Part of a small language model's weights: skips across layers, capped logits.
Each number is 128 + 32 x the weight over its row's rms, rounded and kept within 0 to 255. Layers, rows and columns count from 0. The size above them is the row's rms in percent of the matrix's.

# layer 5 attention query, 96x96, rms 0.171, rows 0-31, columns 0-95
size [ 49  91 137 169  88  86 100 102  77 110  95 165 105  82  82  78  66 112  85 115  91 112  82  94  87  93  80 132  80  85  84  65]
[[183 196 152 170  97 124 108 149 140  98 109 103 158 134 128 134  94 160  93 128 159 125 151 122 166 188 150 122 134  84 124 120  64 141 142 149 164 136 139 105 151 108 140 108 159 100 162 149  84 118 201  77 142 131 103  86 155 121 102 169 109 196 111 133 115  75  98 139  83 171 165 155  64 111  92 109 120 127 108 147 125 105 100 175 175 148 105 199 158 142 161  90 105 100 186 165]
 [108  84 142 160 114 117 161 104 128 165 155 142  90  93 169  95 127 115 121 107  68  97 142 105 108  78 148 130 152  99 138 138 141  94 103 145 161 197 154 176  91 173 142  90 154  95 138 111 152 170 125 105  54 177 159 166 191 177  91 138 122  54 112 137 131 203 192  89 118 151 136 107 106 137 131 118 132 141 138  81 113 104 172 115 109 141 143 115 148 171 142 140 172  63 100 122]
 [ 93 104 155 161 143 100  79 143 136 166  87 186 111 142 213 132  67 112 175 130  92 136 155  86 112 108 102 118 134 149 189 187 187 135  79 136 138 130 152 108 154  74 103 109 123 131 142  96 114 158 142 127 128 178  96 184 126 159 149 148 190 125 145  85 128 116 146 153 188  98  99 158 129 157 140 115  94 141  77  80  68 131 118 129  94 131 115 162 123 160  94 168 167  87 115  95]
 [171 165  94 104 120 140 189  91  98 113 176  75 143  97  73 128 154 129  81 117 151 102 109 152 127 153 150 144 121 123 101  79  52 111 141 114  96 116 115 157  96 185 142 142 127 131 100 171 148 134 102  97  94  86 158  90 148  99 128 121  62 128  95 180 132 174 127 123  79 139 160 113 130 120 140 156 156 109 186 197 181 123 146 117 141 127 114  66 162  84 176  80  94 142 152 166]
 [128 147 108  93 125  94 139 112 170 109 121  89 150 126 130 168  44 128 126 120  67 128 210  93  78 112 128 125 156 140 161  94 142 179 144 134 140 123  91 119 194  86  89  59  84 124  99 107 114 143 103 132 109 149 138  96  70 135 149  77 102  98 101 134 158 133 153 156 124 116 124 117  73 118 155 122 105 107 154 135 143 149 158  97 132  96 193 161 182 120 173  89 124 216 115 145]
 [192 203 144 103 111  98 191 138  77 123 153 140 130 120 112 117 143  88 106 116 174 122 133 127  82 177 107  80 124  91 133 101 156 121 148  80 113 112 111 104 134 153 115  84 119 137 113 152 101 129 144 108 119  57 186 134 142 150 122 108  68 166 106 183 175 170 131 110 108 153 130 183  83 108 117 141 107 102 147 118 167 191  44 103 136 181 128  98 115 118 176 103 157 119  76 124]
 [153 170 118  50 111 156 129 115 148 128 177  84 135 132 105 111  72 126 167  99 167 107  71 179 138 160 119  52 115 105  83  88 129 179 130 131 134 123 157 112 163  97 114 159  95 193 130  98 108 118  78 119 148 107 119 121 125 144 178 104 141 173 185 145 133 147 121 167 151 183 120 134 108 174  75 133 110 155 134  75 141 147  56 162 107 168 122 162  94 162 175 125 148 152 100 147]
 [173 161 120 141  89 175 168 111  77 147 191  83  95  81 114 110 124 107  98  98 169 134 169 175  74 175 103 153 111 145 133  95 130 100 123  91 131 121 118 106 140 119 137 118 101 125  98 121  69 133 146  61  84 103 133 173 148 159 158  76  98 106  93 128 152 152 125 114 138 164 141 147 142  96 133 143 120  92 118 126 142 150 107  53  73 161 145 138 182  98 216  75 152 128  93 167]
 [173 124 109  46 194 130 165 140 160 196 131 119 158 139 150 149 162 107  86 130 149 133 119 126 191  87 124 102 128  87 100 109  89 131 144 114 148 142  75 151  73 195 110 114 113 111 120 128 170 139 149 142 164 138 166 148 162 114 121 125 151 165 102 133  85 187 121  59 106 151 156 153 147 138  94 150 135  56 129 160 138 102 177 109 142  85 129  64 143  91 135 177 104 175 110 150]
 [106 155 144 169 109  91  77 112 119 124  89 170 107 138 159 163  62 136 168 133 106 100 130 124  75 121 100 107 144 146 190 162 191 176  77  96 142  90 142 105 177  74 103  98  96 162 128 120  78 138 110 156 142 114 109 131  85 146 169  78 148 127 157 104 126 114 131 205 168 110  69 146 119 159 121 143 112 166 108  71 100 161  64 127 104 165 147 158  88 141 100 130 176 123 121 101]
 [151 132 145  96  96 140  86 139 116 105  59 123 114 151 122 141 108 134 158 117 124 147 118 158 132 145 120  92 120 127 162 129 188 176 124  97 117  92 163 110 181  82  88 124 114 163 146 119 100 113 154 181 169 117  98 149  61 162 178  81 155 167 182  91 123  74  84 173 154 119  96 176 109 168 108 120 105 139  87 106 125 181  54 166  87 156 151 184  60 148 131 148 149 151 140 134]
 [ 85 104 163 160 175 131 148 183 160 127 130 181  96 162 178 106 157 114 153 136  72 162 115  72 183  91 140 148 154 116 193 159 157 112  93 141 147 135 178 109 162 109 108 139 133 125 157  84 169 127 157 152 136 157 105 161 108 139 102 152 186  87 148  76  99 132 136 103 157  72 129 115  93 144 153  85 144 136  84  93  70  84 185 144 131  84 110 131  97 165  73 156 145 100 161 123]
 [106 166 123 117 149  46  85 180 163 145 160 109 137 142  92 149 118 143 190 147 139  95 124  99 130 142 116  39 129 156 102 162 113 133 100 152 183 100 110 149  99 141 117 163 120 139 149 152 114 147 138  77 140 115 170 162 133  84 126 229 153 156 147 173 115 173  94  65  81 125 110 134 137 133 145 160 105 142 112 121 148 123 100  61  83 142  80 114 177 151 188 131 121 104 128 119]
 [181 155 142 149 106  96 138 204 117 126 147 118  96  91 137 178 115 108  99  95 123 107 152 155  54  82  69 128 133 139 100 152 154  61 116  75 146 123 120 154 135 135 155  90 103 130 146 118  83 168 123 152 130 102  61 138 156  71 107  34 123 117 202 109  89 177 104 121 156 124 126 100 122 130 170 124 114 164 110 123 158 189 150 129 107 158 146 127 138 161 133 107 159  69 141 111]
 [167 166 122  59 167  86 117 103 177 138 172  61  94 219  72 133  80 119 103 138 162 107 124 135 151  90 120  40  87 150 110 133 135 132 132 151  99 101 123 111 189 123 141 110 192 156  78 120 140 151 147 150 142  84 122 107 140 168 157 127 165 179 139 162  77  99 112 129  96 131 122 167 123 122 110 141 110 119  82 123 147 167  71 168 158 108 151 118 152 103 162 119 146 157 125 115]
 [161  95 102 121 136 109 181  97 135 117 163  99 110  74 147 145  90 139  26  74 139 106 191 146 165 158  97  91 117 140 131 132 140 141 132 114 137 156 159 106 148 140 129 101 154  58 139 108 129 158  44 122  85 132  57 100 140 101 108  99 114  97  79 167 164 133 116 152 127  73 119 142 107 112 117 115 108 144 148 177 181 157 100  92 101 107 161 128 177 154 137  99 184 164 160 137]
 [142 129 111  95 157 163 122 133 134 159 208 123 122 152 125 111 139 164  78 154 138 101  89 143 151 107 163 140 147 123 108 117 113 193  85 128 126 135 165 129 147 157 174 162 167 146  97 109  62 143 107  73 151 127 195 112 126 176 133 149 112 132 124 147  55 132 121 103 112 175 132 167 118 133  81 181 175 147  92  90  73  58 105 173 124 112 154  85 129  84 129 136  89 119  95 200]
 [137  96 104 105 108 145 160  77 143 182  71 104  88 148 155 139 126 157 109  93 111 100  84 134 125 169 107 139 112 113 143 141 181 106 153  99  89 126 136 150  66 122  89 125 159 146 165 128 162 139 184 145 165 156 168 177 187 113 163 112 170 103 144 127  94 110  77  35 138 115 143 127 143 137 101  88 114 117  77 164 113 164 148 180 131 127 108  85  66 181  78 132 156 125 181 120]
 [162 149 111 103 151 147 150 101 116 101 155 121 127 128 124 203 119  80  97 134 111 141  60 144 218 136 117 160 106  79 149 111 118 138 107 195  31 114 169 134 124 119  98 159 189 160  90 134 151 147 142 129 128 102 148 143  94 216 155 140 160  97 122 121  88 122 158 134  78 137 100 168 113 118 110 131 140 159 114 142 118 132  60  77 183 129 151 131 121 115 139 144 140 182 170 127]
 [144  71 156 148 125 134 104 138 137 124  51 126  74  97 159 139 196 102 113 105  91 147 126 141 131 139 123 143 159 109 160 178 177 116 146  86 126 173 139  91  94 131 110 119 181 151 193 104 165 140 145 190 180 159 124 151 141 115 129  78 209 135 103  96 110 116  94 102 133 132 114 113 116 122  92  79 127 109  71 147  99  68 188 190 118  95  98 131 129 147 146 137 153 135 158  75]
 [119 140 172 150  93 130  93 119 118 146 137 113 183 150 128 138 171 141 158  97 137 143 107 136 125 217 174 148 158 141 127 162 111 129 137 165 149 156 118 124 118 127 154 104 115 140 175 150 144  62 116 133 165  94  83 109 170  67 108 101 135 118  75  77 154 125  74 120 138 121 130  77 109 158 116  38 110 146 140  78 117  92 241  96 134 158 115 145 174  93 113 134 138 102  84 124]
 [102 130 126 143  76 226 121 104 135 119 146 106 129 143  97 108  97 133 120 152 118 110 186 169 142 168 182 184 166 159  94  56  87 148 118 144 114 153 103 131  93 106 146 146 138 220 119 136 118  98 152  91 101 152  98 118 115 158 140 139 144 138 129 129 167  80  98 168 170 187 168  95 127  99  68 184 164  88 123 118 110 132 161 127 121 129 112 181 130 125 114 123 115 168  78 174]
 [132 111 110  95  86 189 197  69 118 135 118 166 136 134  95 159 107 168 152  70 123 129 102 181 168 143 133 112  82 123 114 142 133 165 140 145 102 141 119  84 167 160 109 158 153  69 149  66 157 120 143  99 183 165 163 151 129 167 101 136 154 140 174 131 126 103 111 164 141 176 104 144 124 159  53 111 134 171 125  94 120  72 143 145 169 100  66 134  51 150 122 152 156 151 110 108]
 [123 133 136 127  71 136 136 138 168 110 121 112 170 105 106 145 111 103 155 131 177 129  21 110 160 208 106 103  89 115 144 186 133 120 128 130  72 121 176 171 160 114  71 147 169 128 165 116 193 128 133 175 117 119  82 106 128 137 129 138 131 164 130  89  99 128  73 180 135  82 127  90 123 175 110  89 158 181  91 160 143 126 122 173 156 119 147 116  87  99 145 117 154 183 129  96]
 [148  90 173 108  92 162 148 140 106  79 154 112  98 167  69 140 132 163 156 167 103 144 113 163 171 118 160 124 127 175 139 143 153  96 127 174  72 111 170  67 117  89 157 149 140 177 131 121  95 139 160 124 165  88  77  98  75 167 124 124 122 175 107  67 159  62 136 200 123 131 157 133 109 157 126 147  84 129  83 114 108 135 104 169  99 126 109 143 107 151 172 171 135 113  69 178]
 [ 99 122 191 183 110  79  71 139  97  35 134 136 125 162  99  56 122 154 161  94 138 152  90  96 135 115 154 158 129 130  79 139  82 152 163 182  93 121 139 145 170 137 125 173 144 137 141 103 155 122 174 160 144 108 119 137 122 158  66 174 110 136  89 111 170  66  98 154 109 114 135 146 100 158 159 112 138 112 156  94 147 119 151  65 149 102 136 147 189  66 162 141 139 102 134 116]
 [128  82 181 120 169 144 112 181 145  72 111 123 140  93 131 108 121 118 117 102 120 147 110 100 101 124 101  78 131 191 127 195 117 135  93 130 173 114  85 198 103 104 149 124 132 174 130 153 102 118 126 137  87  63 132 101 150 175 126 186 137 109  74 110 202 128 202  84 100 116  96 141 146 153 141 126 183 155 171 118 139 136 100  97 148  92 116 142 135 174  95 151 115 106  54 135]
 [161 110 126 117 116  81 186 127 113 148 154 133 111 127  57 152 141 134  84 110 129 121 176 150 135 105  91  96 103 180 127 157 164 111 154  83 140 161  88  88 110 139 145 117 157  49 125 136 129 103 137 135 110 106 101 143 154 142 138 107 108 138  64 179 166 173 137 163 139 130 103 124 153  65 138 111 105 131 129 142 165 177 110  26  54 130 131 110 135 116 158 162 205  91  82 107]
 [164 130 110 115 133 108 121 101 143  88  82 117 158 173 105 134 139  49 173  97 174 157 161 157 132 214 126 166 126 122  88  96 131 151 173  95 113 118  96  46 194 132 168 128 148  96 124 127 164 145 143 141 178  69  86 101 104 119 125 121 137 191 162 102 104  99 110 159 149 123 115 105 152 152 139  69 175 145 143  91 136 126  63 150 142 140 114 163 147 162 110  90 168 114 145 104]
 [112 100 103  93 171 161 111 177 135 106 116 202 146 171 171 108 156 129 163  43 105 131 160  83 141 110 110 141  97  81 100 125 119 151 161  77 125 161 117  97 148  80 146 208 106  96 144 114 157  76 171 161 164 173 114 115 114 100  99 145 161 112 148 132 129 119 128 107 156 139 134 135  87 137 121 130 107 118 114  64 135 117 192 126 131  81  75 134 120 138  72 166 140 129 193 182]
 [189 142 154 116 116 138 123 204  98 132 137 109 131 111 135  74 120 118 151  88 137 119 101 171 126 191 107 138 142 104 112 143 147  80 127  89 161 112 168 123 159 124 116 124  99 164 159 143 103 127  70 122 144  58  42 126  90 122 105 102  92 133 184  98 143 125 116 137 136 133 128 139 166 173 111 105 197 141 122  85 137  89 120 207 123 162 111 169  70 105 170  89 194 144 147 102]
 [181 111 115  79  92 179 122  80 142 100 139  85 111 102 117 146 118 169  82 115  97 200 122 164 193 119 149 159 127  87 102 140 114 193 164 139 108 136 127 128 114 127 127 123 138 157 107  69 121 147 108  88 123  98 192 111 107 135 137  70 163 198 136 111 162 167 106  98 118 193 146 143 153 140 153 117  62 124 118  37 142 125 133 110 127 112 163 159 148 172 163  94 121 113  89 135]]
# layer 5 attention key, 96x96, rms 0.172, rows 0-31, columns 0-95
size [ 70  77 127  99 109  89 106  79  85  87  69 186 110 102 102 109 150  78  96  87  86  89  95 114  95  94  90  75 109  89 102 112]
[[ 88 146  76  94 141 149  78 132 106 131 131 165 179 109 153 139 115 140 106 122 118 146 115 142 137  58 116 141 106 122 109 184 190 190 137 189 134 126 143 141  94 152 106 185  83  98  65 190 124  86 141 166 121 141 122 132 141 106 160 133 103 146 117 196 122 142  81 140 104 152 117 104  81 110 114 122 165 137 139 123 123 154 115 124 120 137 128 105 204 122 185 205  78 185  95 166]
 [135 158 150  87 104 127 107 126 141  99 144  95 152 120  84 109  89 191  72 101 139 109 156 143 102 148 176 100 130 147 135  98  95 100 182 155 135  94  89 151 110 138 109 126 123 124  75 143 135  87 156 153 120 104  39  89 125 119 122  94  86 146  94 191 141 156 108 146  99 146 147  92 156  99 152 108 190 140 138 211 130 177 127 111 128 115 109 103 179  95 190 158  66 184  98 137]
 [133 169 183 176  95 102 112  69  80  50 117 175 168 114 105 154  91 126 113 161 107 187 152  94 120 121 119 136 136 113 127 126 150 147 126 147 134 133 174 170 124 117 155 172 109  97 130 178  96 131 121 103  70 141 150 197 115 155 117 144  64  56 110 153 186 106 157 148 123 119 162 117 106 111 145 112 193 161 162 115 107 114  81  71 142 139 142 167 146  75 124 120 163 113  89 104]
 [101 111  90  99 126 162 175 153 176 179  97 125 129 151 113 154 142  89 171 157 120 118 109 154 197 194  84 180  72  96 105 148 183 104 161 125 104 127  89 101 129 106  68 104 166 133 119 143 164 162 148 174 141  72 139 105  51 108  86 111 151 128 154  85  80 100  90 117 100 124  86 143 163 131 152 139 122 161  86 101 153 121 128 148 116 152  85 156 118 168 111 146 193 142 138 110]
 [157 167 128 152 153 181  93 135 125 118 158 130 129  80 179 120 186  94 112  97  93 169  71 164 107 164  88 119 149  89 101 128 117  36  99 155  87 133 114 116 106 128 109 153 147 130 124 177 177 150  18 127 130 150  82 145 175 131 133 142  88 134 201 137 121 150 128  95 142 107 165 117 164 156  95 143 127 111 130 134 100 142 161 146 170 100 109 110 151 141  72 136 132 100 138  68]
 [ 78 126 116 173 123 155 144 172 170 219 108 138 127 138 179 142 166  84 170 128  46 136  55 123 183 142 108 131 133 120 149 135 128 119  96 149 139 167 119  87 143  90 121 141 138 172 139 112 149 104  95 154 167 151  82 102 117  95 120  96 174  90 167 104  87 108 124 109 157 108 119 117 130 138 109 155  88 146  84  79  93 121 205 159 149  75 121 111 106 164  70 160 134 128 133  94]
 [136 101 100 126 130 164 120 120 131 166 133  96  95 138 135 164 133 132  84 178 106 138 184 196 142 131 106 140  37 139 152 121 114 161 137  97 107 119  72  66 113  93 106 106 102 177 102 153 129 139 138 171 132 124 169 116  92  98 115 128  81 130 122 102 127 100 134 138 201 100 146 119 164 125  85 179  93 111 134 171 153 180  89 108 157 162 177  73 183 109 153 179 137 187  95  90]
 [133 108 124 105  99 135 144 147 173 170 104  89 132 157 109 179 162  82 164 165 106 144 115 149 169 132  34 104  61 121 111 176 116  97 152 125 150 148  44 118 143  93  92  46 129 159 115 161 129 150 110 149 153 125 119 115  97  53 105 158 116  97 140 139 140 105 123 121 122 110 118 130 172 101 102 136  85 105 126 105 161 163 108 164 114 153 125 201  96 168 109 186 123 133 143  70]
 [111 117 124 137 110 108 181 107 163 161 102 125 113 130 185 149 111 104 163 205 111 134 146 140 150 152 132 110 177 123 187 111 153 102 113 155 126 180 165 115 156  94 121  67 112 123 128  99 150 133 109  96 131 130  90 183 117 136 155  94 144 100 186  75 113  88 114 138 174 112 133 169 137 123  67 169  90  94 108 103 105 128 104 187 140  92  94 197 117 194  90 100 177  70 170 144]
 [ 90 177 195 147 109 157  95  77  70  92 128 183 137 140 107 182 114 146 111 159 114 115 113 136 118 150 119 131 145 136 137 126 184 157 131 137 130 144 181 155 135 129 117 152 126 141 170 163  90 134 121  99  79 136 128 212  91 136 110 134  75  78 127 162 154  39 151 194 142 103 172 140  77 127  89 164 153 147 124  73 100 124  95 101 113 158 154 108 159  98 131 109 178 144  91 162]
 [174  79 109  80 127  73 156 183 143 150 150 118  87 120 166 138 103  97 121 108 131 173  87 127 109 128 126 125 106 126 100 185 101 117 124 133 149 126 111 102 105 100 105  94 131  77  96 110 161 144 140 154 204 119 130 123 185  97 130 153 163 177  92 192 120 203 104  45  73 150  99 119 101 125 154 135  83 149 124 159 180 135 102 186 156 124 111 129 148 108 168 168 143 102 127  77]
 [ 97 172 161 190 155 122 120  72  94  84  90 181 187 109 160  94 117 133 145 113 100 147 119 109 117 102 157 129 175 117 140 139 159 139  77 140 126 115 189 139 144 119 159 206 127 141 167 135 127 123 101  65  83 164 113 149 141 165 128 147 104  64 144 112 146 110 142 139 145  85 177 135 120 133 134 112 177 119 143  88  60  78 158 112 163  80 127 200 149 147  86  97 129  81 106 125]
 [167 136 130 115 117 137 138 103 147 132  90 133  91 111  77 164 110 135  95 178 124  93 156  76 115 162 141 180 107  82 132  92 120 239 173  93  64  84 113 109 133 123 114 122  91 195 145 139 105  76 159 158 107 136 154 111 103 132 135 125 161 131 156 125 117 152 118 169  94 186 116 120 126  86 130 145 147 141 147 106 152 113  90 182 168 182 101 160  99  53 177 107 170 139 134 111]
 [113 172 105 181 178 102  76 157 156 164 147 130 104 144 166  98 149 113 129 137 138 143  89 101 177 105 149 104 142  61 119 177 114  80 117 163 148 167 105 102 147 111  89 155 126 170 128 108 181 112 138 114 151 153 171 146 140 130  88 154 154 130 154 152 109 122 127  85 114 121 141 173 131 112 102 113  88 126 110 120  94  59 228 167 171  86 134  98 107 192  43 147  92 124 123 132]
 [168 112  89  61 151 144 112  94  91 108 122 148 162 114  98 205 102  95  93 140 120 120 125 137 119 122 140 170  68 151 138 184 126 137 179 132 117 138  95 193  89 159 106 117  92 157 149 116 164 173 202 176 148 109 150 127  81  85  94 111  82 130  95 174 117 132 108 131 134 135 103 101 156 108 174 123 104 171 116 142 172 136  90 103 110 159 142  86 163  99 151 142 169 207  88 144]
 [136 106  85  79 127 194 106 127 130 142 111 108 150 175 121 153 198  76 162 138 151 149  99 156 141 150 101 187  85 122 115 125 146 108 192 139 106 153  72 128 162 118 123 108 137 116  66 190 155 153 180 185 112 155 169 164 109 113 157 142 125 160  98  72  97  96  84 109 153  92  90 141 113 124 130 103  91 102 121  83 147 125  91 128  93 204  80 157 107 113  84 158 135  99 140 130]
 [134 192 123 143 152  69 142  51 128  97 141 111 158  79  90 130  53 157  78 122 179 103 139 111 105 123 197  74 137 138 114  95  70 116 134 150 120 139 107 158 123 168 155 134 157 100 177 118 171 155 129  62 121 130 115  95 161 141 105 102 109  94  90 150 167 190 142 116 114 140 171  92 101 143 140 104 132 101 159 143 130 109 146 110 153 131 151 152 187 133 175 100  63 126 120 178]
 [102 129 115 185 137  95  91 156 116  98 108 139 156 158 142 161  94 111 104 187 189 122 136 123 153  91 129 170 150 155  48 177 172  98 117 123 149 163 165 105 118 147 181 143 122  64 170  91 117 148 120 109 136  84 103 102 170 111  64 173 113 173 139 166 109 119 132 132  86 106 156 134 124 149 159  94 151 119 134 141  77 100 169  55 114 144 156  44 118  80 115 124 119 108 104 147]
 [ 96 102 108  82 147 166 139 155 114  90 134 141 142 115 124 132 173 155  92  97  77 141 169 122 120  85 157 131 199 190  95 188 138  91 170 144 106 126 130 122 148 157 149 114 184 170 191  82 180  87 138 164 123 123 105  90  93  73  77  96 148 133 160 139 133 103 117 124 140  81 130 138  70 155 168  86 134 117 118 100 139  95 174 101 109  86 150  80 201 102  94 101 125 154 118 117]
 [138 163 126 135 115  53 134 119  68  87 127 179 150 136  91 145  79 129  95 110 166 145 177 105  74  85 154  63 115 147 114 125 126 149 128 136 122 124 181 139 148 151 165 188 102  35 124 112  95 114 102  80 133 136 126 114 197 110 140 162 132 122 120 184 136 162 161 110 108 162 131 145 135  83 126 146 141 144 185 158 106 156  90  73 143 152 160 136 123  83 113 108  84  92 145 190]
 [136 149 155  88  94  99 105 162 129 162 122  97  83  71 177 173 154 170 139 112 163 118 103  83 165 109  90 113 159 122 159 125 109 160 116 119 140 141 153 128 169 167  97 161 155 139 103  91  66 118  89 109 115 174  90 143 142 130 123 106 146 126 160 138 159 148 156 142 154 133 182 156 179 130 129 149 132 117 117 123  72  84 222 156 139 133 103 149  79 221 147 117  96  77 188 107]
 [103  73 134 122 132 118 160 128 134 111 119  43 124 102 154 156 172 160 184  95 118 127 145 144 106  47 142 126 105 164 132 182 106 144 116  79 162 111 162 129 107 164 167  74 136 127  71 113  74 174 109 133 110 126 103 152 102 125 159 101  75 108  90 146 171 148 180 106 117 131 107 119 108 162 166 136 158 117 135 180 154 152  75  61  86 157 123 113 187 138 169  78 106 126 168 121]
 [125 209 116 180 131 108 147 119 111 189 186 150 140 154 124  95 134 119  87 141  91 107  98 116 149 105 176  98 168 149 134 132  88 109  88  54 130 128 163 138  68 125 190 106  67 163  99 166 113 116 124 123 133 106 102 113 132  91 127 156  84 123 129  77 142 113 149  95 155 105 170 107 129  68  85 161 114 100 146 179  73 146 202 120 125 100 160 104 155 109 129 145  79  94 128 159]
 [148  84 105 114 131 172 116 161 115 174 120 149 101 176 139 124 108 108 155 139 107 150 178 168 139 121  87 200 103 170 127  82 160 137 169 106 144 141  91  85  99 126 145 106 137 152  95 147  79 103 110 168 127 103 157 168  72 106 178 109 130 159 117 131  93  65 101 152 193 104  88 142 170  68 150 137 106  88 107  80 142 147  92 112  64 172 142 102 103 161 122 198 147 132 141  86]
 [117 129 119 148 166  89 137  90 116 134 142 155 144 144 145 117 112 129  63 138 108 103 123 120 118  93 158 105 118 142 142 199 156 103 137 106 118 121 162 149 126 220 154 181 151 101  67  56 111 105 167 120 149 173  98 107 151  74 157 154 112  89 141 124  89 186 150 126 126 142 114 124  96 128 129  49 159 127 108 176  94  97 182 131 145  96 135 192 147 170 114  79  74 151 133  77]
 [122 147 147  93 114 122 112 116 131 151 145 130 129 104 134 136 128 122 138 156 162 127 132  93 139 144 156  78 145 112 157 131 108 139  79 111 155  97 119  72 100 141 171 121  75 150  93 121  42  30 184 147 158 141 161 132 114 109 123 145 178 153 118 107 137 116 143 135 169 142 147 119  95 114 166  99  79 128 110 101 159 109 119 174 115  91 117 221  57 200 159 194 117 122 129  63]
 [140 160 139 125 142  74 133 105 107 119 139 148 111 127  99 110 148 161 103 143 107 121 122  93 117 144 152 100 161  95 124 147 112 107 112 112  65 130 142  46 137 141 147 160 126 173 152 128 159  95 173 103 146 175 142 143 168  75 119 162 204 145 126  97 121 131 163 105 132 115 139  92  76 135 208 111 115 180  87 164 139  22 151 159 214 103 112 138  81 159 137  85 155 118 137 122]
 [130 139  94 114 123 143 112 120 121 208 112 141 179 158 194 126 167  87 158 156 102 115  67 129 169 145  93 148  68 109 111 139 159 107 160  96 151 172 134 160 128 135 121 109 122 122 111 154 148 147 172 124 158 144 120 132  88  59 149 132 138 156 129 113  94 127 105  75  65 127  94 161 160  94 111 114 140 144  85 103 138 103  95 165 155 172  44 170  52 159  64 164 146 121 147 133]
 [172  63 142 100 104 144 122 135 111 123  98 112 116 152 126 176 136 137 129 106 124 109 103 115 173 115  51 170  90 148 177 151 113 122 164 112 154 168 125 115 113 104  87 102 175 113 105 128 122 147 145 230 126 149 113 159  74 113 152 132 119 164  92 175 139  68 113 155 143 118  81 170 155 137 105 171 121 102 105 109 187 177 103  96  35 120 150 111 109 154 147 123 182 170 100 120]
 [114 161 190 183 116 103 111  37 109 119 159 102 121  73  78 163 112 162  72 129 125 102 168 117  61 157 150 109 158 163 103 106 130 139  90 160 106 105 183 152 122 142 133 106 139 119 152 132  94 130 119  76 118 112 138 121 145 166 167 107 112 147  72 113 152 166 112 138 105 190 157 136  87 155 109 137 156 128 173 172 125 138  71  90 140 173 145 142 147  76 207  97 115 119  92 139]
 [ 59  77 116 106 118 160 130 116 170 141 103 123 117 162 126 176 162  94 144 136 167 182 174 138 160 157  98 144  67 122 175 137 141 151 150 139 106 129 124  85 147 114  89 126 191  81 106 108 108 156 143 189  65 134 174 159  91 127 159 148 133 151 118 116 112  61 103 145 170  98  89 187 120  94 115 119  91  92  84 142 147 154 102 142  65 158 165 136 117 200 127  83 148 129 105 133]
 [147 137 128 110 108 118 128 124 125 128 143 109 140 146  66 151  94 136 158 142 160 102 162 117  99 149  89 137  63 167 144  46 154 103 157  98 110 132  55 158 136  99 134 104 114 100 103 154 121 131 144 138 131 116 161 184 133 106 155 144  79  91 129 122 152  93 102 146 163  78  96 165  99 125 126 117 146  88 168 206 173 166  57  96 105 175 168 161  74  74 161 167 179 143  95 114]]
# layer 5 attention value, 96x96, rms 0.215, rows 0-3, columns 0-95
size [ 85  98  99  93]
[[136 161 126 124 196 153 119  85 136 115 116 140  93 128  84  99 126 160 162 128 199 157 161 165 109 132 139 111  94 121 126  77 160 145 166 172 114 165 124  88  99 212 115 118 119 155  79 133 157 141 131 118 127 109 153 139 166 175 163 159 132 146  72  98 152  31 116 202 142 124 140 155 114 200 104 105 126  93 116 129 128 121  48 169 143 156 100 121 120 138 121  80 160 130 133 147]
 [156 130 118 127 130 179 160 145 161 106 111 135  96 119 115  89 139 174 140 137  76 164 133 136  98 148  90 151 117 120 141 112 109 139 134 106 145  92 156 114 153 157 148 144 156 148 107 104 186 156 146 120 112 101 146 125  99 122 141 157  76 117  94  85 159 142 151 125 129 106 141 147 101 134 142 141 160 126 132 176 148  69  66 186 128 129  80 130 185  48  73 115 129 120 186 255]
 [170 154 121  90 151 155  87  92 148 144 145  77  85 146 134 118 109 161 121 116 124 123 104 124  94 111  91  32 155 136 144 147 110 170 101 147 144 144 137  79 190  56 151 130  86 111 132 122 172  57 170 133 131 161 139 131 111 170 171 105  94 111 127 144 157 183 117 184 157 163 143 103 127 154 150  91  94 197 112 123 115 124 139 143 156 105  96 111 119 180 126 136 145 103 157  37]
 [ 87 133 130 164  54  83 145 162 116 114 105  99 148  98  80 150 185 149 140 124 145 173 121 166 157 140 153 178 161 150  90  56  66 102 161 105 127  52 124 106 120 148 139 144 178 179 139 143 114  94  41 103 125 148 102 112 122 109  66 143 141 152 138 120 155 115 130  57 163 149 148 112 133 127  81 158 169 114 121 123 129 121 137 147 156 106  98 109 139 122  89 172  65 165 141 138]]
# layer 5 attention output (transposed), 96x96, rms 0.186, rows 0-3, columns 0-95
size [ 86  95 109  97]
[[117 122 126 146 139  53  75 128 185 165 146 146 154 106 137 103 140  55 142 103  97 127 171 121  90 120 148 145 136  79 117  98  81 143  85  93 145  88 142 171 110 140 192 126 140 109 115 161 149 112 143  85 128 145 114 177 151 141 196 108 128 115 136 124 121 101 137 121  88 128 140 115 133 142 100 209 165  96 137 116  56  99 164 160 106 102 152 198 132 120 165 163  83  72 175  84]
 [112 135 127  94 110 144 168 136 142  69  96  85 137 108 175 112 111 112 129  78  89  98 129 168  84 135 130  83 120 105 180  92 181 157 107 141  95 108 179  97 190 134 103 106 144  97 120 112 114 131 122 101 160  96 125 159 137 190 175  81  67 131 100 150 175 142 154 139 184 115 114 165  40 105 138 126 143 141 106 120  94 157  97 136 104 196 139 163 127 186 182  91 153 157 136 142]
 [133 133  98 114 159 108 107  97 147 180 117 100  84 149 131  81 113 198 130 149 133 147 118 152 106  72  60 103  75 115 148 161 201  95 117 139 116 187 111 117 116 122 102 144 173 105 149 120 148 187 198  83 145 167 153 101 127 136 157 129 147 131 138 108 126  71 179 130 150 161 152  89 186 184 126  80  96 137  81 131 108 184 125 162 109  90 116 127  81 149 170 147 133 118 145  91]
 [142 101 164 140 140  80 219 182 129 104 124 131 105  99  97 107  93 142 103 184  83 146 133 172 139  79 187 144 147 172 121 138 139 146  70 172 109 129 151 173 129 121 119 113 162 141 145 107  97 140  67 150  54 157 172 131 147 120  92 118  95 137  76 120  59 148 127 128 111 150 108  89  73 140 169  81 137 142 114 140  99 167 106 161 114  69 182 152 121  91 170 134 120 138 146 116]]